config.yaml
n_head: 3
activation: "swiglu"
norm: "rmsnorm"
rope_base: 500000.0
qk_norm: true
bias: "none"
init_std_qkv: 0.0675
beta1: 0.9
lr_head: 0.0106
Each number is 128 + 32 x the weight over the matrix's rms, rounded and kept within 0 to 255. Layers, rows and columns count from 0.

# layer 7 MLP gate, 256x96, rms 0.203, rows 0-137, columns 48-95
[[173  85 172  91 138 167 101 122 168 141 152 138 103  89  86 135  94 141 114 119 147  91 117 134 135 147 140  82 115  88  97  84  98  82  70 167 145 163  99 113 152  70 102  69 156 169 136 142]
 [134 213 120  95  95 165 144  88  50 103  86 115 117 129 122 180 188  81 157 154 133 118 121 194  91 133  89 108 153 105 162  63  90 198 100 115 172  93 110 123  73 130 166 110 161 120 117 160]
 [139 140 172  70 130 105 134  97 137 105 102 147 199  93 122 118 144  90  68 193 121 188 167 153 125 170 165 152  89 153 134  99 156 148 134  73 151 111 174  72  89 130 118 121 105 104 177 167]
 [ 60 165  90 118 167 153 102 120 143 101 119 175 109 135 115  75 184 147 114 221  98  47 181  99 101 131 179 102 150 130 133  86  83 127  85 143 134 137  50 142 101  93  59 133 139  63 124  82]
 [104 123 175 152 137 172 113 136 168 165 152 121 175 152 118  94  91  85 134  71 117 102 119 102 119  96 117  87  79 130  73 175 115 163 113 176 172 113 123 124  52 184 154 110 151 134 108 131]
 [128  92 122 111 126 147 159 136 110 127 134 139 189 101 166 135 102 192 151 116 110 116 141 138 194 137  72 108 101 106 181 142 119 106 168 163 109 185  75 145 158 116 130 101 217 138 151 132]
 [171 157 107  47 166  73 181 149 150 147 139 127 107 137 110 176 144 147 163 125 101  69 109 161 116  98 186 112 154 117  84 122 160 119 142  76 184 133 146 142 115  99 102 117 132 101 160 154]
 [107 179 131 137 153 173 128 121 127 123 107 115 117 125 111 111 166 152 111 188 134 148 132 125 109  96 179  87 109 100  87 103 120 125 195 127  93 124  95 122 146 156 138 158 131 124  39 125]
 [171 135 108  96 144 190 129 109 128 123 102 128 109 117 150 145 153 165 101 115 135 122 106 143 147 150 146 139 133 159 141  53  97 107 121 168 101 165 193 157 151 139 132 100 172 143  77 137]
 [137 184 137 125 151 134  86 119  79  74 119 133 102 114 154 185 141 109 151 109 129  98 126 147 115 140 148 195 130 125 180  89 126 134 198 117 213 130 136 129 152 146 107  99 182  95  58  96]
 [170 155  79 131  97 124  92 131 109 103  80 198 111 152 133 176  85 132  93 150 168 193 121 161  95 149 181 126 131 105 143 122 102  98 133  73 143 147 120 141 155 128 155 105 140  82 108 103]
 [115 136 123  82 115 101 162  76  46  86 129 133 109 140 165 115 156 120 145 108 151 187  54 136 159 120  98 172 171  85 134 102 131 132 127 128 148 176  73  85 135 128 163 158 143 197 163 111]
 [ 94 151  92 150 126  67 179 148 131 126 150 176 164 122 124 111 100  84 150 121 175 153  57 138 144  99 155  61 112 112  79 168  81 123 177 151 172 146 132 121 133 140  72 117 131 162 125 127]
 [101 157 119 145 150 175 124 146 126 113 126 176 149 113  75 111 142  84  99 146 104 143 134  85 111 126 146 155  89 105 152 134 115 108 128  77 117  97 179  87 168 121 180 141 125 176 179 168]
 [130 197  59 178 120 164 139  92 102 127 105 152 180 119 125 112 153 120 114 149 140 154  81  93 122  52 201 181 118  82 125 109  92 172 145 137 177 132 136 147  97 133 112  97  80 144 113 132]
 [142 130  98 148 170 182 139 100  85  31  63 117 114 155  89 108 131 143  89 103  83 137 135 163 153  95 170 112 168 179 142 161 145 107 128  99 120 181 173 166 119 171 138  96 152 149  95 132]
 [128 132 105 165  75  89 134 140  87  81  89 144 155  58  87 120  96 157 113 166 167 153 166 122 140 130 101 202 160 150 112 126  85 163 133 128 107 170  76 126  67 125 110 103 131  84  94 158]
 [ 70 120 132 126 148 115  80 124 114 135 117  49 114 154 166  86  92 120 120  85 111 177 149 137  93 142 173 161 103 118 126 127 116 120 153 152 181 131  88 123 141  78 176 109 152 121 134 101]
 [ 90 122 131 133 166 128 134  77 170  89  79 138 180 144 190  67 224 131 111  92 133 118 124  67 120  87  68 165 105 100 106 148 151  89 136 111 171 147 125  74 116 124  98 129 135  98  90 125]
 [119 145 121 164 120 120 198 158 105 127 148 135 151 110 126 108 120 137 117 123 114 109 126 146 150 166  88 138 138  94 129  90 146 178 143 124 137  94  95  97 109 196 170  67 149 171 137  66]
 [ 98 104  75 161 149 139 172 105 123 111 153 109  91 186 156 120 159 132 125 152 122 115 109 103 148 172 129 150  88 134 170 141 154 118 102 153 137 176  99 129 144 168 206  92 176 115 117  96]
 [108 130 125 103 139 124  60 145 136 148  43 113 105 100 161  96 179 157 100 153 130 123 149 131 174 155  94  85 110 145 140 103 170 124 101 155 109  91 179 120 128 128 185 169 168 136  84 174]
 [ 75 158 168  86 132 139 150 120 150 167 126 134 188  91  90 127 120 122 143 167 105 110 151 131 125 108 130 179 142 109 112 150 134 104  93 172 147 123 156  99  96  62 114 154 127 126 150 139]
 [181 147 144 140 150 130 119  98 155 118 144 152 115 170 158 112 166 152 104 127 106  99 195 160 148 191 104 107 136  80 130  85 163  82 179  68  94  76 177 111 134 160 112 156 137 177  90 150]
 [154 113 165  87 154 110 117  56  98 154 146 155 147 130 137 148 125 153 134  86 170 150 162 133 168 140 171  69 100 158 135 113  58 150 138 131 150 123  97 132 138 138 161 153 122 135 132 129]
 [132 144 116 110 117 110 145 132   9 127 123 163  90 117 144 113 118 187 147 155 182 107 106 118 120 167  84 122 151 132 134  85  84 122 128 148 167 156 207 118 143 132 126 158 129 144 186 114]
 [120 137 126 138 130  92 149 106 121 140 118  89 133 110 125 127 116 138 125 165 103 128 136 112 120 125 121 146 159 141 148 148 147 135 131 122  77 171  86 138 119 131 106 166 156 137  70 109]
 [ 82 165  56 120 140 127  84 204 204 154 129 116  65 153 147 117 104  95 116  90 103 118 103 171 126 153 153 124 207 110 128 144 135  94 146 153 161 122 150 195 133  86 117 117 131 150 118 112]
 [156 107 147 137 171 132 137 138  89  89 153 153 166  89 102 155 170 230 114 123 120 130 118 111 144 143 160 175 188  96  97 124 133  83  94 120 140  79 131 130 116 118 119 147 117 156  86  70]
 [113 150 137  83 126 131 183 157 106 117  88 123  98  85 136 125 195 101 122 110 131 105 139 140 144 155  47 142 115 116 141  86 137  79 156 124 151 174 128  98 129 153 126 125 145 142  94  74]
 [ 90 120 181 147 124 130 147  81  88 117 169 139 124 131 100 140 146  55 143 172 126 135 149 176 146 115  62 123 130 148 106 117  76 120 115 155 158 171 149 127 155 102 108 151 171  68 219 174]
 [150 149 105 172 175 223 141 158 135  86 142 130 112 174 131 123 114 140 141 136  97  75 101 116 200  52 103 155 119 116 116 111 105 104 179 113 113 129  91 128 102  98  91 119  81 128 123 141]
 [ 83 160 139  90 152 117 158 135 146 160  61 169  94 157 126 144 149 143 145 112 151 150 149 117 128 179 177 201 136 113 178  76 144 103  98 111 178 139 121  91 104 142  92 139 104 100 169 161]
 [ 85  96 129  98 182 120 168 108 159 102 126 173 117 161  99 135 166 133 161 115 108 139 157 127  89 127  95 121 122  59 136 140 129 102 125 141 116 111 162  80 193 118 137 112 120 133 112 216]
 [112 127 120 100 102 198 104 108 172  97  89  90 179  87 114 154 100 128 118 113 111 147 116  77 143 128 129 143 122 142 107 126  86  92 136 167 127  70  95 123 132  85 135  55 139  93 178 138]
 [103 144 201  92 154 116 116 120 134 192 124 152 168 117 127 122 170 113 159 139 143  97 169 160  85 143 122 120 101  57 179 110 159 183 163  96 146 135 166  70 177 113 141 131 168  88 137  82]
 [115 142 159  79 118 177 165  94 157 183 144 158  85 164 122  82 130 110 104 171 156 146 143 158 106 150 102 103 103 155 154 125  58 123 204 150 113 122  86 141  93 202 127  62 126 103 143 112]
 [160 135 132 153 139  97  94 105 107 128 132 106 105 102 123 195 131 137 187  47 117 138 153 108 116 147 135 132 182 127 119 149 113 108 118 202 161 192 119 162  70 195 153  99 106 149 176 136]
 [156 125 111 134 146 144 148 105 139 175 109 119  86 141 119  92 120 112 110 141  72 105 131 153 122 170  88 164 175 132 104 131 181 119 108 157 127  78 127  98  86 135  87   0 143 172 120  97]
 [104 121 133 144 189 142  97 127 136 162 157 184 123 155 146 118 153 189 122 111 131 123 192 192  71 160 141  84 128 149 190 131 166 169 111 120 152 126 135 120 149 166 152 169 119 166 100  74]
 [158 120  52 132 126 132 120 153 108  97 160 148  86  88 152  70 152 128 112  35 151 108 103 157 172 130 127  98  84 150 116 137 130 102 158 197 151 155 140 112 113  84 187 131 145 162 147  76]
 [ 48 161 170 134 114 175 175 197 117 123 181 129  77 119 138 131 136  55 168 123  88 104 102 197 149 137 155  86 194 159 127  92 152 106 129 103 151 176 135 154 150 164 112 137 191 141  66 181]
 [133 141 101  56 175 129 107 106 163  92 109 175 151 143 178 150  85 105 162 165  95 146 107 154 103 139 149 155 115 124 113 138  93 193 139 155 131 116  94 136 140 129 101  89  88  91  79 150]
 [165  95 165 166  78 151 115 102  82 115 143 134  92 200 136  97 121 118  92 192 101 150 124 118 178 140 154 114 129 139 112 148 138 124 139 171 120 122 155 171 115 219 127 131 168 162  93 146]
 [131  70 147 139 150 108 174  66 115 165 106 111  99  43 114 138 111  48  75  80  64 183 110 126 174 154 104 134 103  98 134 111 111 104 158  99 157 136 138 134  95 164 138 124  78 144 149 140]
 [ 87 120 170 202 120 209 156 160  92  91 178 149 106  89 145 142 117 107  89 137 125  85 134 138  94 106 147 122 110 106 132  62  97 153  90 157 130 196 141  80 139 142 110 128 205 114  93 175]
 [ 71 184 123 158 130  69 144 136 113 114 187 148  65 109 121  95  95 131  71 127 108 116 117 183 172 112 182  99 139 110 158 117 183  92 160 145 111 152 118 142 105  96 111 116 140 113 132 157]
 [107  64 123 117 122 100 123 116 177  96 126  97 123 108 163 124 149 117 130 149 155 149 128  61 130 139 132 122 132 133 126  93  90 173 124 150 118 115 136 129 136  94 118  99 148 136 196  62]
 [ 60 127 111 152 130  76 104 122 168 112 129 126 133 134  90  80 147  76 188 158 123 115  94 138 108 185 102 128  83 131 139  75 136  84 105  92 109 121 163  98 116 137 165  42 148 146 171 146]
 [136 150 150  86 161 161 134 117 137 114 185 137 153  75 141 147 156 171 168 173  85  67 110  72 104 122 155 139 139  98  57  89 196  26  85 130 105  97 129 130 142  65 143 121 171 101 138 160]
 [ 93  84 154  57  93 124 125 123 188 113 180 141 121  89 109 152 128 112 156  99 111 171 129 211 123 148  61 139 155  81 168 126  96 190 152 155 138 127 167 185 149 111 139 159 122  98 191 132]
 [136  98  81 179 127 179 130 117  53 157  93 181  85  74 121 141 189 161 151 137 142 141 144 141 103 101 115 111 128 142  60 100  93 107 155 134 114 142 137  43 148 149 117 136 133 111  84 149]
 [145 145 158 164 114 124 151 129  83 115 156 152 108 140 134 107 117 119  93 115 145 139 153 144 135 156 132 128 156  74 113 128 112 108 136 113 125 148 147 115 107 167 146 184 144 141 137 159]
 [112 150  97 114 129 122 123 105 150 129 130 175 110 136  97 166 149  97 142 141 179 107 174 180  84 158 110 157  93 110 165 133  87 144  93  49 155 133 145 139 139 123  94 127 149 111 149 222]
 [142 198 148 110 114 101 145 179 169  71 125 139 163  93 154 112  74 121 130 103  89 126 139 116 147 146  74 111 101 113 100  81 147 130 146 124  76 111 117 176 117 172 122 100 113 125 172 161]
 [ 90 162 105 115 150 155 127 109  75 125 121  83 123 143  90 111 155  97 108 140 166 162 132 152 174 146 169 106 177 134 133 167 154 152 123 147 104 163 154  52 126 108 173  77 139 156  80 132]
 [143 117  77  92 163 160 138 131 104 158 146 146  58  57  84 108 103  94 129  66  69  66 137 153 132 113 137 117 134 164 124 113  84 123 117 124  94 202 138 157 117  72  98 112 130 147 149 157]
 [160 111 210 188 147 148 131 115 133 124 142 139  92  87 104 149 124 122 179 124  91 112 154 148 133 148 122 150 104 174 111 122 136 120 124 151 200 120 107 115 160 143  84  62 128 134 123 157]
 [ 87 174 101  76 155 133 114  81 156  94  97 152 144 192 149  86 146  32  51 168 160 148  85 174  91 111  93 189 206  81 122 112 175  80  67 119 135 123 144 185 129  72 157 185 115 112 109 126]
 [150 139 127 165 177 116 142 116 163  87 132 121 132 124 108 111  55 103 123 128  27 166  84 101  99 105 157 154 146 125 168  63 137  39 126 108 167  94 100 111  89 121 137 100 131 169 117 116]
 [114 143  11 149 208  94 122  90  80 143 113 144 116 122 174 113  93 122 133 171 126 142  44 170 102 118 108 115 102 128 156  59  79 168 167 133 122 128 136 209 115  98 123 109 154 117 157 129]
 [115 111 144 178 142 142 131 172 147 155 125 139  48 124 104 180 191 124 112 114  92 131  69  91  94 128 157 144 133 111 170  92 175 173 212 108 120 132 124 108 143  89 125  64 157  86 123 111]
 [149 129 149  88 126 146 145 148 113  82 132 154 153 159 122 110  97 118 158 155 130 148 102 117 141 102 117 148 152 165 108 108  98  85 192 161 146  91 128 113 130 118  74  94 178 143 123 128]
 [165 187 135 140 135 161 150 175 165 145 128 167 156 153 131 107 151 120  98 169 120  79  83  99 112 104 137  95 155  73 136 121  98 133 114 112 109 133 158  64 139 104 149  56 117 144 147 126]
 [116 100 119  90 114 161 115 137 119 102 143 137 159 159 119 192 121 150 154 160 158  80  68 109 124  65 133  92 130 143 157 141 108 113 153 132 104 123 148 151 148 152 147 148 180 128 168 142]
 [151 193 124 177 171 144 106 141 179 164 149  87 109 164 121 156 117 147 193 148 150 197  97  95 110 129 127 151 118 112 107 127  95 163 113 135 170 151 130 106 163 123  89 100 109 139 135 115]
 [134 132 189 135 146 160 115 168 115  86 105  75 132  60 127 171 157  89 141 132 129 126 136 210 111 136 123 117 137 119 134  85  98  98  86 135 129 124 111 142 121 168  84 109 170 110  58 130]
 [183  86 118 126 169 103 158 122  97 114 112 107  81 158 162 151 176  76 114  78 114 127 120 157  96 191 105 125  98  83 136 133 130 112 119 123 147 134 188 155 158 123 106  90 186 172  79 114]
 [ 90 134 110 128 157 191 131 154 102 142 114 150 174 151 152  72 112  97 115 151 120 125 115 125 133 118 154 140 135 138  89 114 147  97 131 106 116 172 114 146  91 114 173 140  89 112 104 139]
 [130 149 136  83 131 127 145 110 142  99  85 126 103 158 101 107 130 158 124 127 134 115 113 130 153 129  97 115 134 115 135 112 129 135 132 194 130 109 139 163 105  91 197 180 147  97 140 116]
 [154 124 123 144 148 106 145 108 105 171 104 149 178 183  80 126 173 215 124  99 169 114 153 171 102 131 104 107 116  71 103 162 142 173 184 142 114 124  91 145 122  74 127 148  85 115 143 150]
 [105 130 146 120 107  87 179 119 140 117 126 117 138 130 156  76  87 143 140 121  83 159 138  89  77  64 117 113  84 105 150 144 106  71 142 161 120 106 155 169  64 159 143 129 129 101 133 135]
 [160 152  94 141 112 155  69 158 109 153  89 135 154 124 138 161 139 138 101 131 123 106 121 144 138 123 117 101 140 169 148  64 153 129 155 120 150 122 152 115 176 178  55 137 154 158 141 136]
 [137 155 169 185 119 161 125 136 100  98 154  54  89 151 153  57 121  97 113 101  98 130  57 148 181 170 120 150 115  96 154 147  81 141 123  93 181 136 156 165 176 150 126 135 173 158 167 147]
 [109 122 128 121 144 140 128 126  95 117 142  93 114 165 119 158  99  84 118 103 124  88 152  99 137 122 150  66 129  89 156  83 164 107 145  83 130  78 182  58  69 158 133 158 154 134 101 159]
 [121 146 132 143 159 143 147 127  95  76 166 218 137 111 116 162  97 120 167 128  62 168 123 112 134 167 104  95 109 112 140  53 160 132 159 133 127 217  82  63 116 108  87 134  93 113 132 155]
 [228 161 101  85 158 106 139 129 130 106 166 159  92 143 124  90  98 129  98 109 148 135  91 165 113 118 102  95 110  78  95 125 117 158  79  98 124 120 137 123  71 114  86 120 112 135 138 131]
 [137 139 147 111 127 105  94 148 193  81 152 174  90 131 161  78 145 102 120 110 138  85 119 108 159 171 121  80  91  76  86 172 108 167 108 130 175 140 139 159 107 119 128  51 129 154  76  60]
 [136 155 128 164 118 143 144 168 153 181 161 165 120 145 149  61  81  88 120  95 134 109  84 161 189 145 131  90  70 164 131  97 121 142 146 122 146 182 108 135 113 124  40 156 150 120 189 187]
 [ 81 137 118  89 149 178 159  71 152 138 129 173 128 108  97 127  44 128  93  94  92  94 124 124 142 158 139  99 147 122 113 145  74 119 115 192 110 126 159 152  96 157 126 103 108 142 148 136]
 [104 202 128 146 100 122 124 130 152 102  97 141 169 150 139 137 157 162 126  93 157 157 184 194 152 123 177 100 169  93 142 151 120 122 108 113 134 117 161 146 145 141 193  65 129  87 167 129]
 [132 169  91 121 155 123 112 117  76 110 151 121  84 120 137  90 103 141 122  74  81 110  85 158 149 194 100 147 184 172 101 120  83 179 123 148 157 110 153 144 152  91 131 105 136 132 113 108]
 [ 65 150 159 121 122 158  73  98 122 136 142 155 161  83 197 143 158 128 154 123  82 146 116 110 101 131 118 158 144 121 132  99 168 170 118 108  63 125 156 112 118 173 125 197 127 108 155 128]
 [103 120 162 124 165 133 120 118 130 175 167 173 158  80 169 149 107 139 176 131 169 127 106  75 124 134 106 134 158 121 140 169  61 142 134 152 134 119 103 147 132 127  86  92 152 107 146 153]
 [150 159 239 132 143 109 122 115 108 141 195 124  95 115 115 203 142  79  77 123 149 141 112 144 158  92 134 146 147 162 157 122 162 103 125 145 110 148 107  55 175 123 115 146 129 115 101 151]
 [100 179  81 151 138 139 158 120 104 124 119 183 189 137  50 102 134  68 133 109 121 108 116  88 178  98 174 138 128  89 137  80  57  85 186 116 146 119 101 163 171 109 170  93 114 161 131 172]
 [128 149 120 125 156 173  85 145 150  71  85 169 124 141 180 175 141 160 121 178 132 138  78 103 105 141 120 169  93 131 148  90 135 129 131 147 119 137  77 129 145 131 161  95 157 158 118  62]
 [179 124  82 116 137 132 104 102 129 114 121 197 121 129 134 131 119 178 103 139 176 138 104 115 144 122 131  53 131 119 139 100  73  69 124 141 128 110 130 114  94 201 117 120 117 138 188 150]
 [100 140 163 168 128 186 126  88 147 124 143 160 136  84 170 120  81  79 102 191 105 114  92  88 125  24 135 104 105 126 119 159 116 188  84 164  98 116 122 112 129 171  43 111 121  87 146 101]
 [ 91 185 182 133 129 133 179  77 118 110 158 142  98  74 151 134  94 161 125 151 111 150 101 112 137 149  58 100 158 150 191  83  64 142 185  88 177 119 219 172 175 164  97 147 143 175 203 141]
 [155 121 189 134 145 141 156 113 126 130  98 105 145 145 139 179 100 162 148 126 125 106  78 139 128 112 140 167  94 118 135 152 103  95 186 139 109 108  70 125 107  72 112 103 145 134 155 194]
 [101  91 130 150 148 142 118  98 132 131 227 153 114 128  80 160 131  80 115 136  82 146  84 159  85 148  57 130 139 132 149 181 155 104 100 148 134 147 108  97 146 204 102 115 164 102  43 169]
 [103 170  98 149 162 106  92 138 146 141 106 119 150 128  63  92 194 156 127 112 117 124  63 153 115  75 132 107 132 129 169 131 184 145 155 199  72 120 156 138 167 127 104 101 200 120 145 161]
 [127 136 151  99 159 126 161  85 103 171 161 135 123 127 129 119 140 104 167  82 180 144 108  59 158 138 145 126 207  82 157  90 128 136 146 154 156 184 148 131 175 171 101  80 137 166 101 183]
 [161 178  96  87 124 204 123  91 131 135 129 127 127 144 137 115 162 137 132 148  94 151  86 137 132 194 101 102 134  98 171 111 156 136  92  86 131 140 194 205 170 102 167 136 114  99 156 142]
 [111 148  79 163  95 142  61 136 136  98 108 102 161 168 162 103 151 128 122 148 132 183 112 163 111  88 113 100 122  93 155 134 188 120 147 154 118 139 134 151 167 127 178 127 137 110 105 135]
 [ 87  98 164 157 175 132 168 124 128 135 174 109  75 158 104 111 113 101 124 160 129 166 129 138  81 168 108 165 103 136 140 183 105 112 115  95 157 129 147 131 130  97 185 149 177 180 157 127]
 [161 181 133  90 136 148 141 158  90 104 136 156 130 134 179 130 164 212 128 144 115 128 176 157 118 101 154 123 149 163  94 120 116 176 163 120  72 110 162 160 171 138 127  98  94 120 135 107]
 [119  87 157 109  67 142 121 103 107 145 122 105 138 125 144  84 159 104  88 146  85 148  83 109 147  80 131 105 111 144 124 131 127 120 136 146  98 145  56 154 104 129 151  87 213 136 131 151]
 [136 125 169 157  99 140 137 135 140  95 225 105  96 160 125 143  90 144 132 108 172 142 164 105 148  71  97 138 156 109 105 148 162  76 136 119 130 121 151 125 131 111 104 152 109 114 180 172]
 [126 129 207 102  84 185  92 146 104  60  84 134 212 136 121 115 169 188  92 134  99 134 109 160 146 138 139 119 164 147 155 157 146  96 181 105 154 107 116 168  82 127  76 143 129  97 151 159]
 [ 94 100 110 137 136 132 126 145 126 127 124 159 148 180 134 160 126 150  93 144 105 126 133 169 141  62 119 113 177  78 109  94 112 101 185 148 128 167 125 143 116 128 177  67 134 120  92 110]
 [101  88 128 120 122 137 128 153 159 113 114 119 126 146 129 117  98 130 109 190 136 140 129 125 138  64 154 100 146  62 163 122 153 103  83 135 133  77  85 119 132 130 159 147 131 151 164 132]
 [145 140 140 107 179 137 162 114 123 132 203 146 107 153 130 132 136  94 118  67 126  88 128  96 142 113 152 121  86 111 148 163 146 143 134 159 176 134 131 129 135 195 148 147 130 169 154  72]
 [ 86  78  84 135  81 162 154 140 178 152 115 188 162 107 117 122  95 127  87 118 105 131 107 176 185 107 130 159  89 125 133 104 145 176 163 121 183 190 124 137 116 138  79 147 138 104 148 135]
 [123 105 125  98 123 108  62 125  94  52 131 126  86 160 118  97 157 182 113 131 178 114 167 159  97  90 114  97 128 126  93 106 137 145 147 167 125 118 138 167 143 195 119 150 160 160  39 162]
 [119 154 159  73 145 156  88 134 158 105 158 128 107 107 121 122 117 131 117  96 151 129 168  90  86 117 141  71 102 122  96 150 123 134 115 143 150 114  91 132 151  91 170 169  98 111  97 158]
 [138 142 110 125 153 114  75 101  70  96 145 141 154 146 158 118 171 139 145 135 136 124 116 139 121 228  92  82 140  95 152 108  98 139 137 159 102 115 172 105 122 110 155  85 149 127 154  37]
 [142 104 147 141 148 140 182 166 141 157 131 158 155  63 148 181 137 118 139 166 156 162  72 121 135 152 119 100 183 172  94 117 127 148 111 134 109  88  63 131 154 162 122 100 145 147 112 105]
 [143 129 120 117 128 126 164 124 125 176 166 164  90 171 122 143 162 181 122 158 121 192 112 161 121  71 200 127 119 143 118 149  86 151 206 141 128 132  72 136 148 113 153 116  73 197 135 187]
 [105  44 151 159 129  77 131 176 123  71 144 115  92 152  67  96 152 149  98 130 131 101 114  92 142 113 140 138 132  85 174 138 124 108 121 105  91 136 183 114  91 111 175  38 156 159  57 104]
 [131  88 139 157 157 238 152 185 145 145 101 177 158 174 164 108  98 136  74 102 170 129 118 147  73 101 148 160  71 126 152 109 132 151  98 147 108 129  94  80 163 170 165 119 136 128 153 121]
 [195 140 221  92 124 118  85 122 163 104 114 138 145 151  92 139 148  91 126 136 138 128 114 191  75 132 162 118 193  77 188 123  78 162 114 131 172 149 137  81 106 167  73 102 110 130 168 165]
 [102 119 164 132 111  79 155 130 168  79 155 163 128 100 177 122  77  82 104 103  80 120 131 132  96 115  92 120 183 130 139 151 130 101  74 125 140 139 146 145 155 107 111 153 114 153 132 133]
 [111 109 156 100 112 160 139 122 130 147 189 123 134 115 102 179 151 158  77 119 161 131 139 116 109 134 156 121 155  62  80  99  74  45 136 133 156 133 126 172 205 116 114  61 143 134 123 152]
 [139 143 144 148 132  97 152 177 104  74 112 195 154 137 137 178 132 109 108 159 172 131 116 185 105 137 165 216  97 112 110 138 143 133 138 119 167 176 196 176 149  40  78  92 152 132 118 145]
 [140 120 161  67 144  92 163 184 140 114  91 171 117  93 131 205 186 138 118 135 149 134 185 166 145  97 102 112 150  90 180 148 130 117 165 164 156 127 148 139 147 111 153 115  80 124 195 170]
 [136 165 135 138 164 155 148 144  99  90 147 186 129 160  95 120 163  60 160 203 132 177 127 168 126 164  98 102 123  72 112 117 102 141 161 113 144 101 150  95 135 147 150 125 146 171 128 141]
 [ 89 125 101 117 109 102 114 191 122 133 150 155 172 165 112  86 131 142  74  94 160 166 120 151 102 105 163  91 136 125 124  98  74 173 209  75 163 129  85 192 205 120 117 106 123 106 130 164]
 [144 176  97 128 127 159  91 121 101  80 193 146  43 132 138  98 101 154 139 141 198 193 108 139  71  69 118 122 160 154  93 137 118  96  77 104 112 189 176 129 182 153 153 168  92 176  47 128]
 [ 86 188  64  76  95 134 112  97 111 156 140 160 124 136 145 181 116  87 144  83 131  59  65 161  74  74 156 133 128 193 182 161 100 136 138 112 158 173 135  79 193  81 142 121 145  78 111 108]
 [123 145 161 178 122 150 147 102  98 120  67  48 132 101 116  77 140 148  93  82 155 126  96 131 115 100 125 115 137 111  70 124 129 167 121 162 117 145 123  85 166 125 168  95 100 214  82 147]
 [113 146 141 153 151 178 146 141 113  56  75 119 179 116  81  98 153 146 112 165  74 136 146 182 145  70 122  91 172 101 134 134 130 126  86 147 139 100 138 100 125 126 150 161 114 109 114 134]
 [ 77  88 124 155 130 118 149 109 118 100 104 152 150 115 125 109 164 111 132 123  94 142 169 126 154 173 116 138 110  80 128 107 122 150 178  78 158 139 125 122 140 143 121 183 168 163 151  91]
 [112 151 136 101 163 114 118 108 123  62 103 163 137 121 134  88 156 156 153 102 179 128 164 104 105  84  93 162 148 153 127 114 133  64 166 163  80 148 133 169 100 121 146 120 135 179 116  95]
 [121 114 110 178 183 132 122  85  78 139 187 146  90  96 116 121 134 104 129 193 148  95  87 166  84 145 111  97  86 116 172 114 125  82 113 112 126 144 113 114 119 120  75 108 153 114 143  95]
 [176 114 146 109 124 135 160  59 139 140 104 114 129 137  52 133 140 122 161 170 103 148 118 106 189 117 110 159  68 170 112  98 151 131 140 141 153 124 169 103 100 111 175  98 213 180  80 147]
 [118 162 150 151 157 109 128 150  91 110 109 142  85  87 199 130 123 146 145  96 100  99  67 133 129  57  97 125 176 121 137  96 150  66 144 181 112 170 106 110 133 181 140 159 160 124 107 143]
 [131  92 102 159 117 137 171 157 114 128 160 123 148 101 152 143  68 105 191 172 150 155 123 151 119 132 108  82 169 120 147 159 195 125 182 179 129 146 130 134  81 143 109 155 158 154 133 129]
 [ 35 175 144 176 115  74 120 166 113 100 160 151 172 151 130 133 148 162 130 125 145 138 108 156 182  90 149 169 123  96 156  78 147 107 147  76 160 164 168 142 125 145 101 162 139 103 102 142]
 [127  85 108  93  98  91 111  98 145 196 142 156  79 113 178  97 135  75  46  99  80 189 123 134 133 158 135 120 108  97  73 114  69 168 165 148 144 186 144  83 117 149 164 148 159 109 138 128]
 [171  91 153 166 167 141 171 112 120 127  87 166 119 135  85 142 165 111 117 175 116 107  85 115 190 128 167 146  55 176 126 107 158  58 146 142 154 152 149 105  59 139  99 153 117 161 102 117]
 [120 106 107 147 127 108 140 168 128 100 191 132 116 148 123  42  72 135  94 100 131 158 167 154 129 115 102 137 138  78 131 156 144 138 108 108 155 129 183 116 160 154 113 168 170 120 156 153]
 [107 118 132 158 154  86  93 144  95 121 113 169 137 144 124 135 146 109 166 135 166  93 127 152 139 116 148 103 127  93 166 159 136 140 109 110  85 127 144 108 109 157 119 150 109 117 135 142]
 [133 145 104 111 136 162 152  76 102 121 143 127 163 134 134  62 130  72 152 135 109 144 117 164  99 146 170 140  81 125 146 110 116 119 126 122 126 145 141 112 128 114 105 155 135 159 124 173]
 [106 142 136 205 136 109 132 133 136 126 124 100 176 143 127 145 132 140  80 195 144 114 127 107 126  80 210 108 129 101  98 137 110 112  86  96 149 168  85 126 107 122 123 120 114 135 196 138]
 [ 97 116  70 125 123 143 113 110 108 114 143 119 164 110 101 109 120 200  41 104  67  91 111 101 119 131 134  62  93 180 104 153  58  58 189 155 141 111 121 178 144 128 107  94 140  90 157 147]
 [161 117  87 119 132 142 134  97  72 150  76 137 116  97  99  94 116 111 164 110 147 159 108 139 149 130 120  91 141 145  91 131 154 141 128 146 150 142 165 149 153 139 107  83 154 131 155 152]]